Weights of a small GPT-style language model, trained from scratch on English Wikipedia.
Training: a variant of Adam for these matrices, 4801 steps.
Each number is 500 + 25 x the weight over its row's rms, rounded and kept within 0 to 999. Layers, rows and columns count from 0. Numbers have three digits each. The size before them is the row's rms in percent of the matrix's.

# layer 8 attention key, 128x128, rms 0.0472, rows 61-63, columns 0-127
091:537501497504456497491544483518459496463515524487526452506493489486489498541507485507496507492547484441498484500477517510527515486508501481476487470511459496539544470498496508493473464461486503459517521529500512525500516488411474486484489442476500489495514484487524440524480504500497536522504493526526437520528509532524483485443525518512521479491468525515478484505503523511499534490502
094:498483479515501474480472500499489539543501508482486453510442499519506467488487490493512496508515477491532481513531516472523526501446482439501517502475510486519486468537521497517510519509523558555508466516527475500520521514481539476499510514509513523510527508473505555527520525477507493503521524460492493501456513525448455508511503523509499498461459520551511519512486490497496416506476
087:500466498511485550527530442514515475499496459455504517514534507492505519477498477515526526498452489506482474480525523476480479510515483460512517547460519521551520517497490516457498463479529521438490502489500481501487459492524484445489477488477509491489522485540500486509525508449508519520513475530508484552492481503507517483508453527520532457490547534521516469467496493469470515514479
# layer 8 attention query, 128x128, rms 0.0547, rows 62-63, columns 0-127
091:487521508476469503488470473513483479496485526510510482538442500507496480527472506530548511494470466531503495536523477571521509475490481498527546513514503453540499489458540551487502511516460494519482471477498466514500479532507512494484497504472470478534563466529531496515532496511473520458545463537513475485464532472488489508476518475494491472493512499482496488527495475503512477489462
099:491513487492520498500540531555503465497536476508530470487570494516506525464488490518473532508532505566478493464510517456500501533525487507504492467479506494476501502469488473487489495454529466509511493486511531521470479484498535539495474527526522505473508505476506472500483500505548477463477506512527533492534501477566524440499478473500476488499504498531521498492481496434506483500457
# layer 8 attention value, 128x128, rms 0.056, rows 32-40, columns 0-127
101:498475518528496501476543471502481492530504503489513542536494541489443492478527478504503501489497469508486472493504491513505539496479521481487493510476507492514505508509454493480511515506497516501486540475491516521477439518509471489532457543483509538526511483437444497487514517481575515498546487484536505506494488528491525505493507502514545516553480479511573491487467514452455506511498
077:531553482503504509538480512543491501508489487499443506487500509507496494459472479515546527509481545471510507554490473493515495463554479540478516473493475455510494552504509498515511490473500494508493514490525483522501537478504529484479495466509512464516521532554543445508478538537463465505487544483470509499512480496502483505474516481462470494512481518517458482473506466507505493477550
077:468470521481476536520505473514483492511481480461477478521492475465511506493521553522491563505514545470518485523500510510471479446488500495491506534529492516542472500470504519484507537467523514479519470468485493518499525508535467467500488519497493461484483478551506492509513527465501512532503563482449498498486475555479512522513448498506444472459514499481484521508508500527484515524536
075:498475471515491522518491453472470491528487493528522513491489488505509492503511497504508467536487474504501465465511519492474561479527493481481459493478490523542550475500499495467477515504539466496505535503513494512486516522477475473506525504486527493510506546522504491483491465492525499496588517491455470507452537516534544503524498541543448481477519500504457506498508481524470535517549
078:493547482486484511503505468494479512519487469473518479506489480509529510489504497503505490495493513534461496524497519482503471495455483508464482499511505520488470492550474456544502488495537470501444549541511542498491506488462525524515513469523503515567448547487498515523478485507508477506488475471494534483488485536534563474465518463478500494551510468504482486515511508433474490500482
079:489505505497493519509499445510528487513471534517541486520498468528520505530517531525484505502502521474487488487518520498488453481474495495454516491447508495503523487507533527480521519501503461511470537483492525481506464540491525473553496548538515534517485510474469487503523519441510554489481487516493528486497475514503445527481431521513514496486518508475565469490457483518496510517532
104:499505504479497491519469464511523466547471505513526499531530469500496484474497509506471534486478512501514487455489523537503536504509514486480506506534514536502498562497536539443517522473547419513462525442514492500474460518523483506479482520503490470516497511461494463503502540463466514491520492499557508490498475501504496538497488499501474489513516502503519474489465517471469497500561
079:510487488540479529451511479469490478494511490495501529493501503493554514533490490503525477503505465511491477511481523484489526428540507517485457520518489510495517526505493503537432467483550507515503494465479497462524510516498511498488535454512507465510428490518511514456491428513519490497512499499455523500477525517530538491517517514510514497492523489499437525520529470530490511507471
074:466502558514495513490516501485511476518528491471538478534487516468494507471486506471463540460539492573509458493531546496519534528513466489496529556502504547461480471487474505527501491481483495488474469468496504483510481498517445508506486509486479480463526484508472530488502540478517489518508530515521510483508505491460539510474478519498528510510527516500550520497471492436468482516506
# layer 8 attention output (transposed), 128x128, rms 0.149, rows 32-39, columns 0-127
099:486473496487477522512549500499481479493454507477467525525474463484520540538481494484478493471487446457531522503450498473539488508474505485517546503542518496489514509499493534529544515525537546498488539491494518493526452487521515486499516498473495513516495466547545493453479512542486505501510496499487486465488466524496510530514479457505506477455533499507496482534517500544465512513454
079:480492506509485478481471477517511546473479466490496487478467491503531480492480497520501504538518522509507469488595506526444496510496467467499490529509485547508522509532498481496481490537503474461519496512518493503508474488479476513502546477511476519525495487496472536485489467462448528504508506473488463491497503504487490473480540533532514499513537564562508500520547522522490475499546
083:499509509504484503510467505491504505518473479518518513478505516462502520517514521455530476462428498493515466471523536534474522492477470521507531488486492552487529523504440505498517456518469472477504496515510477536479520543489476505557525502492445537506475479459512481501490506543521489476500483475492531478511515498547461526475555511520478491524511505518488464524530526452517499496513
078:510474550523492506482489509498508470540496481481472499476485534483482450491512477448538548493463518496506503500502529500521509460457511516508485510497467525505515542521487567502480488522484520459506524551474515497515489504509507470520520456492468497489514454514509501562524478503455485530474485471460520488442491510508477523491534507521513525488488513530491478548518525515520467476538
077:520467463508508455522540481486465450474522482510451514503500461539462512524516477491532527507553533461537508490521489453481498476483512454513480540487479514523499502501524521480455514515519540473460531521490494484480524495503512459500496463493458472464520515553482462516503512505506531514527490509527507505446520522495516499529535525514479517470489525474503512506492507502475506541523
080:514526483510531536532488493463484481482499548548494483516561489500467502510513474458529519465465481458523471479486533456510501512495506534531481486471486496521481492487499569507492463508508491491509530518489522465432506493486468537487475536542522479470481522483537465510506523532529479484493502502496485531464478508479501506518496523490493527499507468432503536475497496486492536496495
089:526498481506475530518501471464497474506463480487451485472554504482491506514537486490536481493444447441535483518514482477534522510499518514492492496500474515544538486474464546508483507527486509553487553550520532472446471519491492492496491494535503482464454494506509470512508499505525502475491493510516480528473476504491451502515528506513485508475484552491502526515538520499510505475480
075:501469522508462450517546513512487520540535488490497508509490505525479475430498510466490532477498536506520543481510509476496502498438503499518469544476443486494508545537511519491478481463487514482527494505495479492512513507512501507488489449481492495478545496483491508564523520479486517545528515547494541482484535501521468514485492515505494530450458486517498476530506494490506453491529